Weights of a small GPT-style language model, trained from scratch on English Wikipedia.
Architecture: RMSNorm before each block, rotary positions, untied embeddings.
Training: 159M tokens, 4856 steps.
Each number is 128 + 24 x the weight over the matrix's rms, rounded and kept within 0 to 255. Layers, rows and columns count from 0.

# layer 2 MLP down, 96x256, rms 0.183, rows 0-53, columns 0-127
[[122 137 173 126 138 108 135 144 106 115 109 103 101 128 125 139 135 149 147 134 113 136 140 150 158 124 154 116 125  88 110 134 148 141 109 158 163 171  82 127  95 138  94 143  99 124 138 126 114 143 125 116 182 167 124 137 143 129 107 132 145 148 128 127 123  95 142 145 148 161 128 136 131 130 125 112 147 136 110 160 133 150  88 128 152 137 128 141 101  98 142 129 106 124 124 143  64 121 132 133 193 156 138 134 131 124 153 152 118 103 124 109 121 137 155 143 124 153 124 141 134 133 158 140 117 103 131 112]
 [116  94 127 169 136 102 106 113 138 144 121 145 156 142 112 111 137 119 147 141 191 118 142 113  99 115 142 131 128 137 116 139 118 160 125 124 135 149 106 103 128 128 123 111 130 141 113  96  98 134 142 130 145 119 135 146 139 122 153 144 149 176 140 156 130 109 132 144 117  85 165 125 136 181 115 131 115  89  88 165 165 152 152 127 124  75 105 118 179 166 144 154 107 125  87  90 192 166 125 157 152 148 138 114 136 121 169 146 108 123 107 105  85 133 127 103  97 133 176 184 121 101 114 124  83 119 121 108]
 [ 83 147 119 109 145 145  92 144  83 134 138  94 181  91 153 127 138 101 132 126 167 158 132 144 156  90 131 122 140  82 139 191 133 126 128 162 104 132 123 179 176 113 151 135 114 184 159 158 154 142 110 125 177 102 138 147 143 128 155 113  99 107  95  88 149 113  99 124 183 125 120 100 149 142 177 127 127 188 146 136 136 206 131 156 129 150 129 132 170  95 128  94 143 195  89 136 136 146 111 110 123 125 106 124 125 156 128 113 159 114 134 119  74 146  99 139 142 146 138 122 145 130 157 132 161 122  93 138]
 [121 168 116 128  99 152 130 105 127 104 127 147 136 115 171 156 156 151 116 140  97 133 126 114 128 138 124 117 100  91 139 163 133 119 101 157  94 120 108 109 146 112 124 118 162 126  93  73 118 146 135 134 118 164 145 126 105 157 101 138 110  84 147 102 114  96 138 156 123 154 192 137 150 147  87 144 105 167 155  57 107  93 137 122 101 117  84 112 113 180 131 126 117 132 194 111 108 135  91 148 129 180  85 137 148 125 159 132 143 147 119 124 107 152 156 100 148 128 155 161 113  81 153 119 104  97 130 117]
 [127 111 129 148 155 131  95 147 165 121 142 125 139 106 155 146 150 120  91 120 108 146 131 123 114 118 124 138 142 134 156 138 135 107 104 147 132  99 125 124 128 172 145 132 105 112 151 117 112 138 108 148 134 163 136 105 149 115 146 143 143 148 144 123  76 137  96 161 112 113 167 104 127 136  78 109 138 112 115 125 125  98 153 129 116  70 103 157 112 114 112 150 145 145 161 114 155 103 123 116 131 120 166 148 161 159 146 141 124 119 128 128 145 123 127 129 141 105 148 106 129  94 130 167  95 106 113 118]
 [127  78  78 145 115 104 119 150 122 129 172 122 141 111  89 161 139 111 137  96 115  96 137 121 147 135 142 173 146 117 158 120 166 127 148 147 117 146  93 109 102 131 129  91 149 101 173 130 138 131 133 129 134 114 134 116 110 117 110 129 116 131 118 157 150 115 144 141 116 131 114  94 146 149 168 167 132 149 144 126 152 157 117 114 126 123 140 106 130 128  88 158 154 115 108 136 115 105 138  78  72 137  82 116 146 132 153 122 132  81  87 160 143 144 131 154 132 140 126 126 106 100 166 173 138 100 130 157]
 [112  89 155 113 152  98 163 113 159 118 132 107 132 115 142 111 126  98 100 122 115 123 142 121 133 152 104 109 113 115 158 112 137 135 146 138 108 120 128 122 143 123  78 124 173 109 164 143 162 117 113 123 145 174 106  79 102 139 135 147 136 151 156 122 111  87 139 128  94 126 114 108 120  72 148 117 143 146 142 125 156 124 106 148 131 138 129 123 139 151 131 119 132 154 112 134  93 103 121 101 140 115 139 153 123 174 144 165 128 149 146 105 154  86 110 155 110 173  85 106  88 108 127 133 125 136 147 101]
 [121 129 120 108 114 130 134 165 126 130 105 114 136 110 119 133 143 123  99  82 136 173 129 149 147 137 132 128  67 140 108  93 137 155 123 141 109 160 151 121 118 141 147 140 153 136 143 113 145 157  99 128 145 123 120 132 142  85 129 165 120 107 114 124 172 124 142  87 139 138  97 135 153 107 123 106 190 168 117 116 110 154 111 154 139  98 127  87 113 127 101 143 110 117 143  93 169 122 123 127 139 118 143  75 100  79 134 136  97 121 109 119 120 110 143 109  83 154 140 124 118  70 118 128 129 119 136 130]
 [120 140 186 120 120 134 123 127 127 156 121 144 140 133 135 182 119 125 154  87 114 113 104 146 111 133 143 169 130 110 146 164 110 153 147  86 115 137 139 130 122 127 152 110 122 104 109 135 103 154  94 121 126 110 142 103 137 144 127 143 103 135 108 132 130 116 120 122 156 104 144 120 135 137 148 116 140 120 162 139 143 116 113 140 139 142 104 144 124 112 157 134 139 151 130 151 111 157 127 147 168 104  95 108 143 143 141 123  81 113 132 143 116 110 139 166 137 130 149 134 147 126 182 121 118 118 128  73]
 [128 128 128 138 155 117 141 141  88 153 131 130 127 128 144  74 101 157 129 130 108 146 187 123 129 143 102 169 104 105  69 133 119 131 110 138 121 146  88 114 110 111 130 147 146 154 100 105 157 132 145 144 142 134 137  92 144 168 141 149  92 111 112 149 123 124 155 116 170 140 122 158 100 179 122 147 105 117 117 115 144  91 114 123 135 161 174  62 113 142 113 124 151 104 122 127 155 120 101 126 112 130 108 144 140  72 137  92 137  73 106 123 130 156 157 155 119 129  85 130 150  73 108  86 102 176 122  90]
 [143 118 132  95 114 125 170 109 139 130 103 113 117 133 104 134 141 151 114 147 129 115 165 131 166 142 143 172 172 115 136  98 104 102 112 163 178 136  99 147 119 129 129 132 149 131 141 146 128 154 117 165 115 113 142 128 118 153 118 144 150 159 152 115 154 132 130 134 111 120 124 161 140 110 129  44 185  94 108 132 119 128 112 113 114 134 132  85 140 144 143 106 158  95  94 118 107 103 161 131  78 104 118 105 176 117 137 125 139 128 102 127 175 104 127 114  97 152  92 153 151  78 122 146 121 124 153 148]
 [120 118 109 128 115 145 118 121 130 104  96 134 150  90 141 108 116 140 130 159 140 103  91 120 107 104  95 191 161 126 140  57 116 153 157 145 155 130 124 109 122 121 164 113 144 131 136 149  98  70 126 154 139 133 120 115 149 136 106 152 118  91 116 109 133 143 125 183 134 139 129 124 118 110 131 165 107 119 121 157  82 117  99 161  95 131 168 147 124 108 115 110 151 133 143  97 128 148 117  75 169  97 102 120 140 131  92 114 119 146 210 141 120 138 104 100 131 123 131  80 122 127 124 101 124 155 118 168]
 [129 115 103 123 135 160 116 110  98 114 106 121 106 136 142 111 164 108 122 119 144  92 137 138 140 150  94 139 139  93 110 148 129 153 126 119  93 104 162 107 138 117 115 165 123 129 128  88 138 121 140 137 104 133  99 130 151 130 136 137 113 123 158 128 129 111 172 130 140 137  85 157 154 129 129 131  80 133 131  94 161 156 118 147 151  82  79 109 116 113 157 102 153 147 120 106 139 146 115 124 157 146 169  75 120 132 123  83 121 111 117 109 112 130 131 138 185 167 112 116 121  70 113 126 126 153 170 154]
 [171 132 134 112 112 140 123 117 140 114 147 137 132  92 143 117 140 140 116 142  88 120 126 130 150 129 167 124 123 138 110 112 134 116 126 117 152 122 147 149 117  82 114 120 135 136 139 167 133 126 136 126 134 144 112 166 103 118 138 125 143 119 131 144 114 157 132 169 132 119 109 151 135 134 128 102 124 106 122 142 137 120 110 114 122  91 163 142 115 132 139  82 143  51 143 130 121 125  93 113 130 147 212 103 162 133 150 126 140 119 157 110 148  66 149 158 134 153 138 110 164 137 125 100 145 118 160 171]
 [140 131  95 129 115 122  96 127 126 129 128 118 128 119 139 159 116 123 105  94 130 100  92 144 137 157 139 134 129 128 142 133 147 139 160 104  84 108 136 143  83 123 151 183 126 147 175 111 133 124 122 151 131  83 104 147 114 101 135 120 125 166 137 126 129 109 134 115 149 142 117  89 150 146  95 130 157 112 114 149 156 101 111 123  91 127 133 142 144 125 146 163 124 147 109 148 139 152 129 121 105 123 156 121 133 146 134 145 137 113 129 141 120 123 132 151 118 158 116 102 116 109 139  92 110 130  98 124]
 [129 126 120 113 114 156 165 137 134 152 126 126 121 118 113 163 127 124 128  93  99 122 136 136 113 116 127 104 161 100 141 100 137 145 146  75  98 106 121 143 166 133 144 162 131 181 137 147 130 142 169 153 140 152 158 117 117 138 135 170 164 133 107 149 133 140 110  93 116 115  82 110 120  92 112 130 154 112 116 142  57 169 151 118  94 133 110  78 102 113 129 165 119 120 148 117  96 141 135 143 130 116 114 118  89 124 141 126 140 151  71 126 119 144 136 134 149 164 154 127 125 109 129 143 117 120 116 128]
 [130 109 123 144 150 153 135 139 145 141 123 114 169 141 131 119  97 125 135 144 124  93 139 171 131 211 111 165 134 132  95 150 147 137  84 105 112  84 135 134 115 141 159 139 123 144 107 143 171 162 137 143 138 168 113 145 113 133 125 148 132 162 164 118 137 145 139 128 108  93  89  91 135 164  72 117 132 126 134 132 139 162 109 133 102 134 105 115 130 123 118 105  99 126 122 121 148 140 124 112 142 126 161 138 114 154 134 125 140 152 119 147 114 121 126 114 121 137  95  89 117 125 145 108 154 162 111 112]
 [107  95 107 145 112 146  96 105 145 113 119  90 138 120 120 124 133 109 108 139 133 128 121 130 136  94 146 128  80 131 165 119 118 118 112 136 143 170 153 135 101 144 142 113 134 130 111 119 127 129  87 138 164  97 116 155 154 154 114 135 133 168 110 113  91 100 160 112 150 175 137 128 145 143 111 103 157 167 121 132 158 117 111 107 124 120  97 116 154 108 126 117 158 153 103 107 173 150 144 135 137 129 199 112 120 125  80 129 153 141 136 137  80 121 102 170 133 128 118 129 120 117 166 157 102 123 165 143]
 [103 148 155 126 137 105 179 157 171 111 210 106 125 170 133 129 153 139 124 107 145 138 157 146  95 152 133  99 158  94  90  97 137 112 138 106 152 118 122  95 122 156 141 146  86 172 112 128 111 110  96 142 117 123 104 147 156 158 187  97 100 116 124 130  74 144 107  91 103 146 120 125 127 168 158 151 138  95 131 159 165 152 111  82 138 105  90 136 105 143 117 134 170 110 121 148 128 130 158 156 141 136 144  97 104 147  79 104 176  96 109 132 151 138  95 184 139  91 112 105  96 131  92 121 111 132 133 101]
 [113 140 176 104 112 104 145 105 112 142 133  86 113 136 111 130 151 102 146 122 169 152 121 121  96  88 170 119 113 152 138 104 142 165 149 169 118 130 112 142 136 147 128 144 133 110 128 166 126 127 161 120 109 115 158 187 146 146 120  82 110 134 170 129 145 127 145  91 134 143 113 116  99 139 115  71 156 175  98  57 132 109 107 139 143 153 107 113 146 119  93 183 108 171 120  86 163 164 142  97 115 162 138 124 162 135 144 105 126 142 114 134 134 131 146 152 149 121 148 111 154 150 147 105 149 126  96  99]
 [130 126 112 155 140 114 152 127 104 124 111 112 155 134 169 123 125 146 142 123 121 157 131 111 171 147 101  98 117 115 120 123 125 162 120 106 132 127 159 164 121 132 130 130 189 157 103 124 140 144 132  86 168 151  81  85 125 137 107 163 113 136 190 127 134 114 133 110 138 122 104 146  70  98 173 156 161 131 105 101 105 101 132  87  83 104 122 116 110 145 114 139 143 123 107 161 162 147 119 107  95 163 158 103 105  92 161 103 132 120 151 142 112 120 155  98 148 114 139 159 120 124 142 151  91 113 133 153]
 [137 129  77 106 137 119 139 153 122 141 160 128 135 159  89 149 146 178 125 142 142 130 112  95  86 127 109 145  90  85 122 117 100 141 171 146 126 156 132 118  97  76 104 151  99 126 131  77 168  78 137 107 145 115 125 113 141 127 124 162 186 201 111 103 172  71 122 122 175 121  82 126 148  96 143 140 134  86 135 125 152 150 111 117 102  65 137  48 133 119 129 148 109 152 121 136 162 138 167 133  69  80 116  70 146 123 117 120 103 167 163 154  86 126 124 182 131 124 134 127 145 112 130 131 100  90 111 163]
 [154 116 139 133 110 133 155 120  76 126 106 140 112 110 116 109 156 113  99 165 124 140 134 113 117  83 110 158 166 121 104 129 135 118  98 138 139 119 147 164 153 157  95 114 110 113 179 124 118 109 131  82  92 113 122 100 147 191  93 140 155 151 124 106 129 167 107 106 126 144 126 168  89 158 119  72 124 131 116 133 153  96 128 103 129 124 116  80  62  68 110 111 136 123 165 194 124 136 115  81 105 117 125 142 164 155 122 107 102 118 120 104 122 126 142 134  75 101  93 181 165  79 119 103 102 165  89 147]
 [134 135 169 112 113 143 135 144 149 133 158 105 140 168 141 122 122  94  86 184 121 123 144 123 113 118  83 124 156 117 110  94 139  78 141 115 120 171 103 106 143 151 128 109 144 124 121 139 135 165 142 171 155 114 114 116  89 139 129 140 121 115 110 100 121 144 137 140 125 115 125 123 117 124 152 167 126 119 117 120 143 174  87 137 155 106 156 130  96 146 185  98 127 154 126 129 151  86 108 141 108 117 113 151 132 119 171 139 131 148 120 171 159 137 126 108 118  98  98 128 110 130 132 122 127 108 127 121]
 [119 142 114 158 144  79 116 111 137 131 117 120 118 124 150 133 111 162 146 131 144 168 150  98 160 149 155  90 138 155  92 172 132 190 157 143 130 150 150 126 135 107 188 138 103 155 137 114  98 117 140 155 132 145 132 143 157 129 131  90  88 137 121 116 111 152 135 154 126 133 124 134 122 135 123 153 124 118 103 138 163 141 125  84 137 107 117 116 115 127  96 125 162 142  88 114 136 141  88 107 145 153 119  84 108 161  80 122 130 116  96 114 117 168 145 143 139 128  96 133 104 144 157 153  96 121  97 118]
 [155 119 104 167 162 124 124 143 132 152 112 137 159 126 128 113  93 145  66 140 113 121 124 166  67 123  94 127 129 150  81 147 136 146 115 118 183  98 153  96 103 119  76 153 133 133 125 151 100  88 114 104 147 136 156 126 144 139  91  77  96 130 116 122  61 127 126 143 142 125 122 131 162 120 153 108 113 112 136 131 128 135 140  97 152 123 138 129 130 141 104 116 112 117 152 134 143 154 144 134 120 117 133 155 152 127 113 134 138 113 185 144 142 148 160  75  83 131 130 129 163 112 162 126 116 111 145 126]
 [144 160 111 109  71 143 184 148 178 147 126 113 111 109 148 130 116 144 109 115  98 114 144 130 152 130 145 128 124  88 101 144 137 146  84  84 131 133 137 104 144 166 122 156 152 126 103 163  86  86 117 163 121 108 168 140 131 164 130 119 173 133 130 117  97 115 123 179  96 144 123 157 164 110 132 118 116 100 136  65 142 159 153 124 146 147 147 132 127 123 106  76 135 128 178 125 152 133 151 116 108 130 157 161 127 131  73 115 116 152 146 152 119 130 160 142 160 112 124 136  94 179 164 100 125 166 126 119]
 [152 136 165 120  93 103 160 121 171  98  92 122 151 140  98 135 161 126 145 155 109 131 100 148 123 117 107 115 145 118 122  85  90  80 132 145 150 157  95 136 123 164 140 107  54 102 104 100 108 136 127 131 105 106 138 119 143 156 111 111 131  98 106 125 135 119 152 128  88 161 150 128 166 153 147  99 142 124 127  93 119 165 115 115  88 109 116 125  94 122 117 106 140  98  94 114  85 109 129 169 156 106  79 111 127 116 103 146  67 147 161 126 141 104 159  75  75 123 111 116 155 134 107 118  85 104 159 134]
 [101  99 160 129 152 139 108 114 128 151 151 124 157 142 115  83 105 105  97  98  92 140 113 159 127 131 139  77 145 160 123 102 160 119 112 122 123 142 145 123 119 109 147  76 112 155  68 136 111 187 114 112 129  69 129 115 101 127 115 126 105  64 128 113 109  74 147 127 127 159 171 118 146 164 114  79  79 151 129 164 119 143 157 140 117  86  96 117 154 104 150  91 108  90 139 126 132 144 132 143 134 181 164 123 140 140 123 166 146 125 148 150 128 152  95 112 122  84 143  98 123 104 108 156 143 128 155 169]
 [109 129  75 149 118 100 115 115 123  67 112 119 156 132 128  96 122 124  74 116 147 133 152 150 159 133 146 117 129 125 123  77 149 163 109 113 109 131 118 115 117 140 158 139 104 144 137 117 122 108 107 135  99 117 158 140 143 158 122 150 147 126 133 132 121  85 136 130 126 127 135 142 109 131 149  87 102 164  96 129 122 153 126  92 133 132 142 116  70 115 105 148 144 152 105 157 119 136 106 116 173 172 121 106 115 138 119 139 101 138 143 109  60 108 130 155 101 121 103  95 115 154 141  95 125 145  95 134]
 [ 88 106 120 153 118 134 111 123 128 110 100 169 121 113 137 115 158 152 144 120 124 138 133 144 136 121 141 129 149 130  71  94 116 127 148 147 143 116 143 160 117 140 132 150 149 144 141 135 190 126  99 142 129 134 169  99 130 114 108  76 107 151 144 143 140 107 146 133 111 131 112 111 140  82 121 124 153 143  84 140 145 128 153 123  71 143 116 125 156 130 157 140 123 153 106 142 100 138 115 127 179 133 172 151 126 113 134 128 142 112 130  91 175 151  96 193 152 152 124 146 104 129  97 134  78 147 142 157]
 [100 139 140  85 126 171 122 127 111 131 120 146 134 145 106 122 116 127 132 161 141 119 135 128 132 131 167 123 126 114 148 128 101 138  97  99 109 172 155 114 113 128 102 156 143  91 133 134 155 147 144 148 136  82 150 113 124 140 169 119 153 115 135 104 121 150 110 125 114 109 141 130  92 130 157 135 117 128 183 134 107 175 150 181  93 129 112 109 140 172 170 156 147 132 156 157 133 148  79 118 120 129 129  95 136 131 145 168 118 124 127 129 125  83 103 112 109 149 126 184 120 164 106 148 107 119 149 120]
 [122 153  77 165  81 149 112 162 135 116 102 110 144 108 139 177 167 120 107 107 106 121 149 144 121 143  92 142 145 131 157 159 142 161 140 138 134 129 159 196 175 140 121 116 114 121 129 102 153 160 132 180 149 165 109 146 103 126  89 150  85 131  78 113  66 152 136  70 136 111  98 139 119 149 159 149 141 159 127 108 140 121 158 107  99 135  92 128 126 110 143 120 101 119 157 144 101 111 130 129 127  86 134 189 116 120 131 130 168 111 127 147 128 100 108 120 145 127 178 119 135 104  72 128 138 176 122 129]
 [191 141 222 114  90 177 151 149 128 116  94 101  86 124 158  77 102 132 108 131 148  88 154 116  89 188  91 131  80 114  88 102 170 156 148  96  95 175 158 116 148 112 120 175 100 120 111  97 150 142  95 140 132 120  99 122 125 145 116 106 146 140  98 145 152 169 129 149 136 130 122 112 158 138 131 153 137 143 127 109 101 170 140 113 166 150 155 108 113 138 141 149 163 144 148 158 163  85 104 131  97 119  74 122 107 159 153  98 113 136 163 140 159 127 115 129 161  89 119 119  92 149 140 102 160 193 103 119]
 [189 134 119 139 113 154 101 160 123 126 101 119 139 111 137 117 137 133 138 144 105 142 170 154 156 137 143 124  92 111 110 119 163  99 120 132  89 177 109 102 166 140 135 124 125 130 103 116 112 148  74 114 160 134 172 139 182 136 109 146 139 116 178 141 100 103 115 134 150 115 136 117 134 119  89 126 184 149  73 118 109 119 133 116 106 115 124 147 114 148 110 117 110 158 131 123 135 137 131 147 129 130 136 148 114 131 180 103 175 104 147 104 163  92 130 115 152 159 157 144 148 134 135 177 131 151 100 125]
 [120 154 155 134 130 144 172 142 107 106 133 129 164 139 138 167 126 139 164 145 121 114 152 115 141 141 161 126 135 116 145 116 114 138 157 112 140 156 139  76 135 121 143 142  98 111 103 124 137 149 136 144  88 127 112 160  93 123 172 104 148 101  98 142 124 147 151 119 111 145 150 152 144 149 110 205 129 110 172 150 158  79 154 134 138 143 108 127  92 152 123 120 112 134 113 139 148  78 183 119  78 126 142 113 129 120 129 153 131 139 166 129 128 118 124 101 120 137 158 137 135 137  91 117 127 105  98 140]
 [136  98 170 150 120 136 114  81 132 108 113 101 105 102  96 155 132 159 113 133 175 120 127 124 103 125 135 147 126  91  97 111 123 108 160 137 147 150 106  87 149  95 136 124 122 146 129 109 136 135 131 121 152 120 138 134 122 192 124 131 114 163 121 117 134 112 128 105 143 129 158 142 127 149 109 172 116 146 106 138 114 125 113 109 114 105 133  97 109 140 113 108 120 147  97 106 164  61 149 130 146 116 113 155 159 116 107 115 144 100 145  85 143 172 118 132  94 115 142 150 149  89 141 123 106 131 152 106]
 [130 134 122 147  82 117 147 118 145 126 132 174 169 106 136  97 113 103 158 129 117 201 116 123 162 129 117 163  92 125 148 109 113 118 125 121 138  91  95 102 171 109 110 154  99 128 114 120 160 118 121 104 189 117  77 164 141 108 116 157 106 152 126 167 104 133 113 120 148 156 102 108 176  89  78 152 120 121 118 114 150 152 120 140 144 147 150  90 176 120 163 145 140 147 118 128 142 104 123 116  97 104 140 104 106 110 127 101 139 104  72 147  92 147 122  97 108  87 137 153 128  58 127 144 121 109  91 148]
 [149 103 112 103 109  99 101 122 113 162 163 140 117 112 147  91 150 125 139 119 118 139 134  78 148 160 126 139 122 139 147 200 119 143 148 115 111 131 127  87 124 147 115 105 104 129 142 173 152 173 194 147  55 122 137 139  84 115 140 140 133 145 134 137 158 152  89 126 109 145 180 110 111 163 143 139 104 143 197 123 169 144 139 153 164  82 116 133 177 155 169 162 103 119 158 131 134 135 116 136 111 170  96 155 172 140 120  96 145 106 112 127 132 159 139 108 134 127 157 163 148 114 163 156 154 136 121  95]
 [ 97 150  82 161 128 101 107 143  76 137 107 128 165 113 152 106 137 110 145 152 120 156 103 156 136 108 162  89 100 134 158 140 133 180 108 117 139 150 121 155 147 138 132 142 161  93 120 126 131 100  98 101 196  82 130 169 154 168 111 164 118 146 144  71 111 103 146 142 145  84 142 149 110 156 142 124 130 136 142 135 181 128 184  95 112 165 123 113 149 140 148 138  67 166 154 143 143 152 139 148 141 100 112 124 145 144 109  91 111 139 107 118 125 131 138 145 152 133 122  85 147 128 142 121 171  88 139 110]
 [125 140 108 130 129 144 106  83 128  88  81 158 123 148 120 121 102 155 120  95 131 125 115 100 114 136 145 136  57 131 137 154 105 150 130 161 152  76  82  98 113 142 136 132 144 125 123 133 100 102 124 155  97 159 143 108  91 129 161 113 125 119  92 153 187 146 141 146 149 125 175 144  93 142 110 123 144  62 117 129  83 178 175 118 128 183 116 111 129 141 161  85  97 109  81 142 117 148 146 123 138 112  97 123 156 104 140 173 176 125 157 123 109 106 167 119 138 187  97 125 123 130 178 148 125 142 110 133]
 [145  89 142 141 132 166 115 158 119 181 130 124  90 136 134 147 146 101  62 120 145 183 125 117 130 125 136 152 144 130 101 101 128 124 117 126 136 143 161 109 139 127 146 134 137 167  88 112  98  81 154 109 144  66 129  98 138 164 116 105 134 131  92 137 112 116 131 136 111 107 124 125  99 141 155 123 115 139  90 194 124 145  67 125  98 147 183  97 136  64  81 128  85 146 208 106 128 144 142 111  99 122 154 166  95 144 117 106 139 165 121 127 117 110 136 108 120  91 111 129 133 131 113 120  91  86 153 117]
 [ 98 157 169 117 168 120 152 127 110  92 176 134 104 116 153 141 135 160 150 157 115 133 104 114 134 143  92  68 114 149 114 157 146 144 136 122 106 203 116 159 101 135 139 119 151  86 117 103 149 138 102  96 140 164 126 176 166 111 119 131 156 136 136  60 152 124 136 134 114 113 139 154 149 128 137 145 156 144 153 104 121 128 130 136 108 100 102 131 116 132 172 129  76 139 122 162 158  80 151 115 122  75 142 160 140 147 181 153 113 100 118 105 106 135 109 153 150 137 139 157 128 126 119 119 136 125 111 119]
 [121 138 145 117 138 155 127 153 127 133 114 175 128 126 148  69 106  94 118 146 120 159 105 128 152 124 111  76 120 168 118 123  99 149 117 148 152 108 116  79 105 174 118  97  80 122 144 173  89  88 152 103 120 110 187 104 170 136 123 133 165  88  93 158 155 124 108 146  86 108 142 143 155 150 153 116 112 120 108 143 159 128 184 144 109 123 128 126 100  94 143 132 110 152 113 100 116 112 139 136 158 126 115 116 120 120 122 149  85 150 135 156 157 156 148 121 126 125 123 113 112 153  79 119 118 121 117 111]
 [119 149  87 136 166 151 109 117 144 157 129 125 179 114 119 152  99 130 130 117 142  96 141 138 143 214 147 157 132 142 153 110 212  96 150 139 125 141  60 155 154 129 117  88 118 166 131 111 163 119 136  87 184 141 101 129 142 114 137 133 142 145  68 147 148 156 121 139  87 126 102  89 115 130 112 161  93 123 128 138 131  73 117 131 139  82 118  99 120 133 108 179 134 128 149 134 133  99 139 128 155 153 141 121  75  98 130 143 144  92 195 144 144 141 143 133 136 103 116  64 102 128 148 168 146 118 130  98]
 [147 151 128  97 130 106 149 130  99  96 125 145 144 121 142 108 160 107 110  93 155 145 135 116 128 145 121  55 113  94 135  92  96 159 112 134 147 125  93 111  99 132 166 106 110 102 138 125 103 120 143 106 144  88 138 128 136 188 159 164 107  84 139 114 132 108 117 122  78 143 117 158 105 144 133 129 130 108 142 140 153 108 130  97 135 141  95 129 114 133 161 114 127 148 103 137 130 146 136 129 114 143 125 115 149 161 139 131 149 155 142 132 166 121 138 102 121 128 116 129 126 123 134 118 111  79 147 143]
 [154 123  86 141 105 119 121  91 142 132 125 101 114 100 107 140  81 109  71 142  95 162 120 106 161 152 131 147 152 132 130 105 152 134 135 134 157 178 108 141 163 114 167 143  87 115 108 161 110  99 101 145 163 127 158 105  74 187  68 183 115 159 147 139 128 125 136 104 110 134 138 125 136 160 141 151 115 171  76 161  81 190 111 121 121 112 133 138 153  84  79 103  99 106 116 147 144 117 133 141 111 191 123 190  75 118  95 160 161 110 180 118 149 124 100 149 145 103 119 111 110 167 108 165 132 121 119 101]
 [145 109 133 149 112 137 175 174 137 119 140 106 110 126 177 127 134 140 120 124 111 145 143 136 145 143 115 102 132 105  83 175 145  93  68  86  93 129 153 156 120 104 146 169 164 111 129 103 118 164 146 140 151 129 144 127  88 115 172 172  90 114 127 109 161 150 136 170  99 153 112 164 130 139  92 141 171 118 126 137 108 107 138 101 147 133 152 155 137 129 120 130 105 155 130 135  92 117  68 142 122 149 133 132  95 142 121 124 106 141 118 132 122 140 161 103 118  73 120  79 116 123 132  96 110 159 142 126]
 [166 120  76  65 147 135 178 113 123 120  70 161 105 108  85  96 119 153 124 137 124 159 150 203 154 130 115 157 139 115 102 148 103 120 171 169 126  77  84 121 133 131 102  85 170 149 116 135  60 147 141 127 105 130 105 110 140 149  97 135 103 137 111  94 174 112 137 109 122 133  93 110 112 101 129 146 139 144  99 151  85 170 142 162 109 104 166 103  89 142 170 104 149 154  81 105 136 105  82 147 128 138 104 114 131 134  95 140  94 118  62 177 114 120 155  60 125 111 190 172 153 168 135 114 120 125 110 142]
 [104 101 131 148 140 176 133 121 142 126 139  99 134 116 140 132 127 122 186 162 115 135 139 113 153 109 170  99 124 120 110 151 154 119 118 169 114 153 119  87 174 153 127 154 164  98 116 134 139 129 140 141 121 111 137 151 116 112 154 132 134 138 124 112 151  98 149 177 145 154 130 129 142 113 122 129 168 142 122 124 152 122 138 131 136  91 110 124 130 117 122 152 130 104 113 133 143 118 126 145 105 129 149 184 128 111 116 104 141 162 123 179 120  96 120 131 177 116 115 106 156 129 125 140 105 106 117 126]
 [180 127  75 120 145  83 130 120 141 112  91 116 144 139 123 144  76 135 117 137 120 144  89 118 113 135 106 103 153 125 111 113 120  97 134 110 144 159 165 157  92 118 136 168 138 107 137 145 122 178  93 108 171  72  61 108  89 136 129 136  91  91 124 139 124 122 141  89 130 149 122  92  62 158 152 150 132 118 115 132  89 144 149 124  98 171 145 141 117 146 158 124  89 109  96 135  90 108 142 162 133 121 140 131 122 155 140 162 144 112 149 127 132 112 101 185 144 127 114 147 100 119 111 132 135 103 140 122]
 [154 133 155 105 136 101 106 132 160 145 137 145 152 125 131 106 118 133  99 122 109 102 151 137 132 155 126 125 143 105 141 134 104 134 134 148 125 140 124 152 122 140 128 140 114 180 120 110 150  96 130 123 132  76 169 124 123 116 129 142 160 141  97 111 173 142 142 102  91 156 116 146 114  93 186 125 103 143 111 173 101 124 125 120 123 146 124 141 120 114 151 160 137 120 107 143 133 116 118 128 129 143 132 113 138 154 131 114 135 120 158 109 137 131 144 122 146  93 128 146 125 144 146 115 118 121 165 101]
 [141 103  86 150 152 133 132 143 142 131 117 103 148 122 136 114 118 102 186 189 120 116 127 138  83  92 131 140 127 141 165 131  98 167 136 113 122 128 113 132 152 111  85 155 153 119 105 115 122 118 176 130 140 132 109 133 117 118 168 140 143 166 120 118 111 115 140 145  89 104 118 154 122 128 113 116 123 143 119 154 119 191 126 160 129 125 136 107 120 140 120 120 134 139 133 161 136  89 133  93 127 120 140 115 120  95 118 124 151  94 139 136 118 125 117  98  86  95 114 139 101 108 124 136 119 106 131 185]
 [107  92  74  95 135 121 134 133 148 152 153 151 135 179 163 122 167  94  98  93 138  95 135 118  94 128 114 189 140 164 112  70 131  81 136 117 119 150 109 124 127 112 150 147 135 145 131 151 119 139 110 120 130 110 149 114 157 137 123 141 134 110  93 123 128 160  87 123 165 138 134 101 124 113 146 130 118  99 128 154  97 144 143 154 150 110 114 125 155 132 142 116 112 125 130 126 134 159  76 124 153 130 117 103  98 110 108 130 121 151 130 132 124 163 110 146 123  95  79 104 132 133 153 113 124 158 166  99]]